Part of a small language model's weights.
Size: MLP 512 SwiGLU, vocabulary 8192.
Architecture: learned and rotary positions, biases on query, key and value, tied embeddings.
Each number is 128 + 24 x the weight over the matrix's rms, rounded and kept within 0 to 255. Layers, rows and columns count from 0. Numbers have three digits each.

# layer 4 attention key, 384x384, rms 0.13, rows 64-113, columns 256-319
129109170126100107121104168123107107142109138144116136134103135143167137112150120118132134117135133119120155126127118150137160120124124100090142142166131146140112102114098150165162123090147121
122124120121097125120148131157148100112116138149111126100130064135154124150118124150150130115118129141152171086131134113155121111144134130115086151089097133132136144106135149129088141136115136
124120124147082128108107116160132130170145139131132124095121147121148110106083118147163150126163129149110139129118162121149131130123173150117121140097142159130162149102146175131115164145090133
151124138147102117140116136103121121105131130126143161161140109121130138138130141152150103124124138126125125135088112096147157107148131115155123123136154135125126074149078175108098102078125153
139121123128165100151131127123099176130145128137142144130128129138120140186135149106124118109125144113102114161101138114120096109160121092099141113160129112139115158146140113132158097127149131
116132144126112141123158113138137153102139145108114125113107120150125115109114124119127137159151154156130170133117129135130148106095129116115126174158151097137107149106138119139123119099111093
126110087116158136128155110143121111134102126118150128127117119112136120109163143164108145147097140103138115153140119104148173094111139136136108135106137106132153105119108102130161137141110125
123120085099144104143114129102123131117117123120119083087089158132135117116071119120113103099122113136126133142122101131124134152176140153116166133126105108106132120090131115153131142114118118
102159152134102148152129086164113143126161132068140120102122117130118104155116105111143116171120124137119124128084078152132116159136125143145141106116107099110115140117154149098159137143116137
091136122149127161115147138128156128137117153115118089119143103145149111133130144189135123140137114138127153138126098139176109145073137128129140124152157186132146132101158124124121139095132112
147156147154120151149171127099093157159119107127134135090162094106131109126142113135135142124107114116151175117156110116139135119133140178109146135145107147125154139132140117159150150114132113
145125087148105187133120140143118143123153112114128164183127132150143115154121136114146080136155145178092148070092111131128109117126167102163148125103152146133165134138114137112123084133143111
107137077172129119123127119149153130138129148122125144108092107126122137124084119132135104085134153123113138097142129113145138121126124132096079112127129148135171149133124116112129129150089144
110138115116092134158114092139151121139125102154117165136130170170127126170101138104096113148120180140144118141130128107109120114155102109149158107131092095127134141126095134163144144140148127
131113128121152148133093123150134134119123098113117117129091131129078163151144128078138142117115128146123092156086126151111076168127179162112114083114121140146095160180144120119131130153108115
101152124121121166117120141117193142148110151129144185116129140150108128125137143160145127135109146084136108125123105122131141143097138138116140157128141115163119121111083103092120130169110067
044138132142164178135166130071151129119148119151126081105110103114188142110116124107151166114088112140141142158131122133122148162092145128080121122147124127145129128127131133117155140106099113
143114142101152096118109103126156159077095090126107089090114128137132134145101138148137147107125079153133140113148086115126096119163104179094136135153134131132100116146140112139152131172121129
112121125131135137109165096108138120105122104136114132104125107123152113171101119093129137145130109109144162134154138117132114126122073120128157127141122101131088102145106123125128115145144146
161113125117143121115110153113128140091127121110145143103143124164107160121172135124127136119089120125091133129144189146084104155112146136143138112120151126127145138124158110179091116155103131
153135112156138171132156126085143136142101163127117130100121089103104159181100156121158131138106118088145155162143114111126169147135102150113148187094130130176139087128161105156131085133135154
146093114133114174066154150143094100116134138114114135137137141122114105136108137145163135115103129122125148167141137142082149120137095136156120156088117130141145131103100106133117133136138140
160133157134141100127109102118119165180129133073138161137130138143123134115115130155108129106142101157135113129129155134172149134140143125143146124131141087147111148107119118143136122154142107
138128129173092146122112170103094139139130168118110127131129104104126157157154131151128129109110179129125140132131092128133123094145166125115150101079131091131175112121135102127135133147086163
170156172163138112172077112131133113125104137174132151183170122125076121108148131155127126122113116105129134099140107125126107127176129101124133070143116100157168080157148119117096135136129152
160130136163127154116084100128152141134110113134133080155135206096125169175167117140155165116103141130136170128133151120138124138157123164150122157110139117114123172116097131111158122105141126
174122127118114094100087086153107148137138100116105134114121114160122145114156150146116114133076100119153112141119123115126088170117105140175121148140131143111133144131137110113136129112167082
124093164116139122107164091103202133107116131110173157144086118110113055138107123140113106121123163129127136131145127143095151156125125141121124136143167092119195156137089147087108170083115153
125141104096145111126080110139160115104136113132102118112150110146104128099124119132110114114121115111127136176159161137066149134146113157183114153126089118111164130130147125098131092146138141
103171093123097147143155128119170133155156174129137153106158143096141135144176132130129096122093157125099136129125107137152147113131112137100124157115120098105146117144129144144114135122148116
125089127157132098165113158103128127112137112169141124110098134141089116140106135146143131117092126099140138157147125141108152130108118123131129124142151122126142163113162122134151144087138152
145144125125111107134136096146168168113147121112139127126101107124113134129107132116105145089131138107136133091130128160135083130141120127106146132124111131154126088158161131108141109127095090
128093163148119121099152125132130131108089132120153146156120125157121138126126132119134140115142110120095146094144119104140122104111122151147113091113131119110128146108131151119116159109123163
087135163120125086076125126140149124149123134123154138107164138078079098118160134150103095115138148090136109092144128155124073159117130158140111123133100094127131150146133164148116143106092110
135107103154110137134114104136130123135115164136130115111106117117126150112106125101125124105119128141110149106162058183136112167153108112138197211075145129080130118150145132085111140146109124
123138114163138137131141155112103118136120117150149155169113139115116103134127131194098101103163171149160103124128161098122138097086135122156112094122104160127113140152133101094126089104114139
115144105130134098125104198124150114135149188139095130140129109090084126144114110140126075108095140171130154142165111152093106136149118132152127194195148121143147110128104102123124106128148147
162138127126129148083101113135093145086113116148092123113212139105114096107179114090154138131146155121156109139114124125172116119125124154158136097134115101097136112132138094139090157124107146
131104115189134131091126129111133146124128105102104148141142133132139111127155141093110123161116120146129120133160174149108123130154149101140146136099106123100124142112137109180140129130139119
102103112138155161137113099153109139149068136072114154129170117130101138148119145115126121164159124118122146117110148126142135104154100133106142093081061171104132128082136098151078097133167105
115106127151072105183093118111123118129124107168116147146138117146143147121119145138133083115110105137087135143090115158112159146126157127115159141137145080119139135136148115132166116131134136
115121127092130178108119077119136132134117139138135136121110128198161133139127112142142134125065128084141127155123134117098159163083130112102105109140092124107127135135087155100107105123118124
130174114139128179096155140170118152111086121163108113161141157151163096166134127170124114146105122114142125173132128138153102138112126113132092089147111160139129124188174119138116118155119103
085168096140097115119156131124136147150142128104121124127131143126166124127121103124117076121086134141125132115161130115097105118152113148139150110110117136171101132118117133112162088128097097
120076169111134054137146137134126115139104140124158145111138131195105135122095106121059119145136105120152159117136117114151165103134144106121104111124114114104143138170155143124145145113126104
129189146130125144101118111129109151149109135125135101101127112126122071104106160098134122095127121107147117099095145162153118109141093090121117139108083129141073132126100111126136122124093106
144135131105124138120138122129136139135135082112108118144169132139138141117145136098167111129125152144099108120132100119145136136147153119104189126108123096181098157115146155132100091107178109
154111134127114132110108138139147165127097131138143074154141109141149148128159088159131110140136115108101106108135119128117160154149103164133116132144123118123145089112124126136135177143157154
113067166171115136113146134114154089100117126150117132107140150111144152125134109111140137140118162148180123098147153109128146109091147116120140146093124153136173103141088101083121075157141130
176142141120140112159135120112130115128108120137129095110130111132162096158115122147145142092131121081116119141139174113103130135142145117133127168152154136152114114120116130152127117098145122
# layer 4 attention query, 384x384, rms 0.128, rows 65-114, columns 256-319
147138148127160137108140121117111174150108135114152161098105143076115106122097118069099112133135124116106087110108131176105136167143138097139136120158083092149114144129125157087136131120110105
131129160124113136135119146159112161161150105107108112103121139108127130108154141067115148107151133135137119132111101134113138109113175118148152167070122146138106166111094139107100099101151120
126120128123140165135148123122127144141086114141122135104110097121125107102116123112138143131131102157119107138121148129128116118136116135131134166150093148130126169107154118167146126138157140
158144130124132098114124115104156121138170180080141126125137150139155099152144135187143101150130089124130139131132099145162144112135135112126130152133137128132162103124129115147115127108155126
136121123111118104139095117100111128161143127116114117126145144109113150145150133116148114103137145116141133129101085083130159126113152132134133114101134147139110133133135176134121142213106110
130124132111129130142089116190115124126154104130096113119073109123111150119118126102130141092140115143127140126109144131090124173124120135107124141114131104116125140116107136104140117144124079
114156130117155128093103139151084107133124116118127132122142162116107080135133138095105134121167126145090122097139092144130109121135129126148133091126119105153143117121105138094128144121099120
134155121150155136110138113105151140152158130120144104180138146093092109120121139131091135139129095135136149131125124142132174145118113091122128097145099102132144098083151098135114147141169118
151149097128134124106088132103130109144110116109134109137142128121128141128120137093114132105123148115116097105179133136128127088147134121149116106091093119122111149134115140126076145139091117
101096144108146148142152105169159115108116128109096143117124127101124110097162116098104110142135110161099111115107158135156140101163125127130104115084168116146114119092120121143122128165137121
113111143146129116078151142122112156115131108102141154112111156161106134129150143138105113141090151110129082120132169153124143126122154122099138100122148106129127094149148124126113156151167149
164141121165138140148102107156111140122111174126086125137137105146135141130132141106141134135175123121151111160120100140156124135092152119151138138150106133110114130139107147116167108116121128
117145130112159186105097128108110133093107104111136146093106160101112093146103153096129108136105128134119153118082070146178101115081135143149119087122139093171146121101145107128150088161128119
132144104129112160110163122080129178127160153119128126124150165148141124128156117099188135108166138088119082102110121146125128106129198143138119131122122169137097113200129130157138130164118118
147140154150119123138076126121141134115141092093118115116131090147149125165128124156136113114132134129125159143122127116114153131119116113111156081135115132123115124120156127120096109130152126
135143140132098146125094099140092173142118127125104111094152160093139095159107155113126110129184096147153132117093140125143146128123133131145105093122129137133133156119127131117134102130121130
147135122122113139102112127156111146104087094132134135063119154114148142141154129134095161120114133102105144129141159139151122116122153119082163111077122121135092112159140114120134104166099115
127094135085128069117162134133159113125109162165132127127156157144107137109149093163160131137103138137109119153118137113104119116139126121126142127126064129135123135121130124122111119100125126
143175106120121133097145099176117129102116098130073122118099143152126172121149130143133128154124079126134085134117142124111144123125109113194061148121150159135080077113128133144128126127118144
133127153141106127109090108132131122090149146196124094131122161112142121123123101082152145114119153136163144130138118110132138133117115107122149122108105148100142128113145181141129112155144151
152112126131126130129099169129113093106103151138143100125112070128147132156129169130124096142186150110128115133151117083101130104139118201134136124123144108141142128131131112100114135117097120
136140107112106119135142123110169126127124111134125121138124156108127117096138124129106137130114129147117148146128133126080121141137125110128113112106159142112113105107112155116147125115142114
126136137117099110125115132143103127151148114132134119112110140112126094093083146107141115118122123153132119146150150121126136155118124129119096118183153143097109118094100135120144137133143115
106107123110089140120118103125133126116179088169131128143154154146125146101153153156098098132121100133109159162112097135124127145119116106124084164164104130104110091114133104142124130125164149
144093107174149122132136128099100140138119118165114143106109128122154127124164112124097089139115139088149158153133157136143124123141128117125137146112164098126098170137118095154150134135148117
132110139139133141130138146102152146116120142138111114108104112151149139112109153133143158145158144142122126109118104158141137129119095121123109094099144146108119093125103148110132087104061160
118134152119146114126116133134127155144163138159127164094110158172135137133159150123135127120119119166139128071111139156133119104117094088159122110122176158113144124123121143133127137119136126
130132122098147106112134112135144131142128143160108102109128116134118120117137082140103151140103122075146102117132161122097130107103122121121131124115154126137120144131128129163133159135095139
124156085109106128146123141127150151173158134103095112148139119170133132160143135165156116169135120138133184129137147127127111158127122143109135127112158120122097117134092108062126139126100113
080112134134117084109118135147105140117134102101126181162144172125134147117103128123162117132141121143152102132142137137150125130115110141107143148103109121132109145145134120127144123124115149
134136122074108114077105150101140140155104119135150141104127117112115125118123164121157141108163095100153134147125134132131112126156086126156169149110142143139158118133124132129107145126142072
136130076111145118134094148121102116161120124140139122112138098144112085119123150096178136156161133123120116128093093112161129075076150166109135101136119149105125135181142123128154101142108086
126136130130072105139102111176144134156111167116106101077128128105125172122116119124121139156154132142088092152177132104124132139108123092125129114141151128108127146140159117138163148143125142
104101166118123098151151112140122148130154127154127099075128108162157092099114135148157142136079096128160135096123070126160129140137135078099143106158118139119090153114147156093146167132122150
123088143132131118114067092139139122136108153144113123120140168109115107133130136125132136123132140151145133119134083124161133117114135148131129102122143157110184120153101126118114088105122158
106131123078144166138134107124144115111112139113126125125136115126118137119160126145123138165089142110121103136149150137138137117137126165133099139168131172157135121147146121112121105105145108
119140115119094128151113122140117116151094115132148116121099134129089123119112119163140135191115097145100117117160145140124122164157097131092143103097083159118101100103090133099136110122161088
132151159110142120152138108155110069111103124172129095160142118142121135114120077130112136144095100141142103131131134161094144132137102110137111163116074108126125132110116140134110119109089128
100165142147141132094130134131131086096136072098134139127126127138133087135119144129155110140097181121140131115122133121149120148167139142122137138144134131142151110143100138146139084182170136
098140143159126162103116116131130144155110141127080167142120154109157092104118106105130155083120143142130135133125149134095101141137124078125157081174078135136129101132073102097082127163123110
122125145128109132127123107147140103140108128156141120131153106195124098151082133148167143125148158145135114185143124109117164095117118160081157141112080118121128130125122150144114111130101122
134105119123099086133161093142117132107130138157114084130122118124135151134131090112112157124105145155168118146116153130099080105101142115163130127122125101111104151109126164165081125093095145
118155131088159132138131080146105158107106115177100070109091143134117151084092107158144108158113084159129140141115184153130134147121146082136139151125147119120128155141133135120170092119121110
154091115123132134129130150117156126142123120167111113157107107173105128189173143130129065132148114108110122126111175124149109136149150127153129125169147131136115103126164113099133136160138137
148138140137112166105157110140119118154129101125128100100158137142164130140116114176105116135083124084113149097138111149171157128113145135137133126119119139142164103117148098126116130137155118
130134168150119099164148103105151141134135130104072120114086174095140133109130165140130131093099115125106122107158145133110106176153161090113140130132121162123074135185118111148141098123110085
151157145100154099136111113126139136141164172152185120140120123125106084136123114117141118139133126140124136131137077131119127116122133124129104133094117137111145123099156191114135113091091143
092116114125134141105126137135117111116119101129121131108133134112128094171157125125093114161172113121129131143140141132132136090129117145133188147075140129128132090154138142121145114138156121
120123094129145099110127125139111126132119145150140123123102106141136140115124124113099136134060148122121107134147112126152124101144136140083137124149137140069139134108114147099139135108094145
154116157091161136143117115120081132102130149110131144141141140120146101116101114128074161093151150119108152102139123125141117127085115138121171103140148165143136145108129138094165111141096109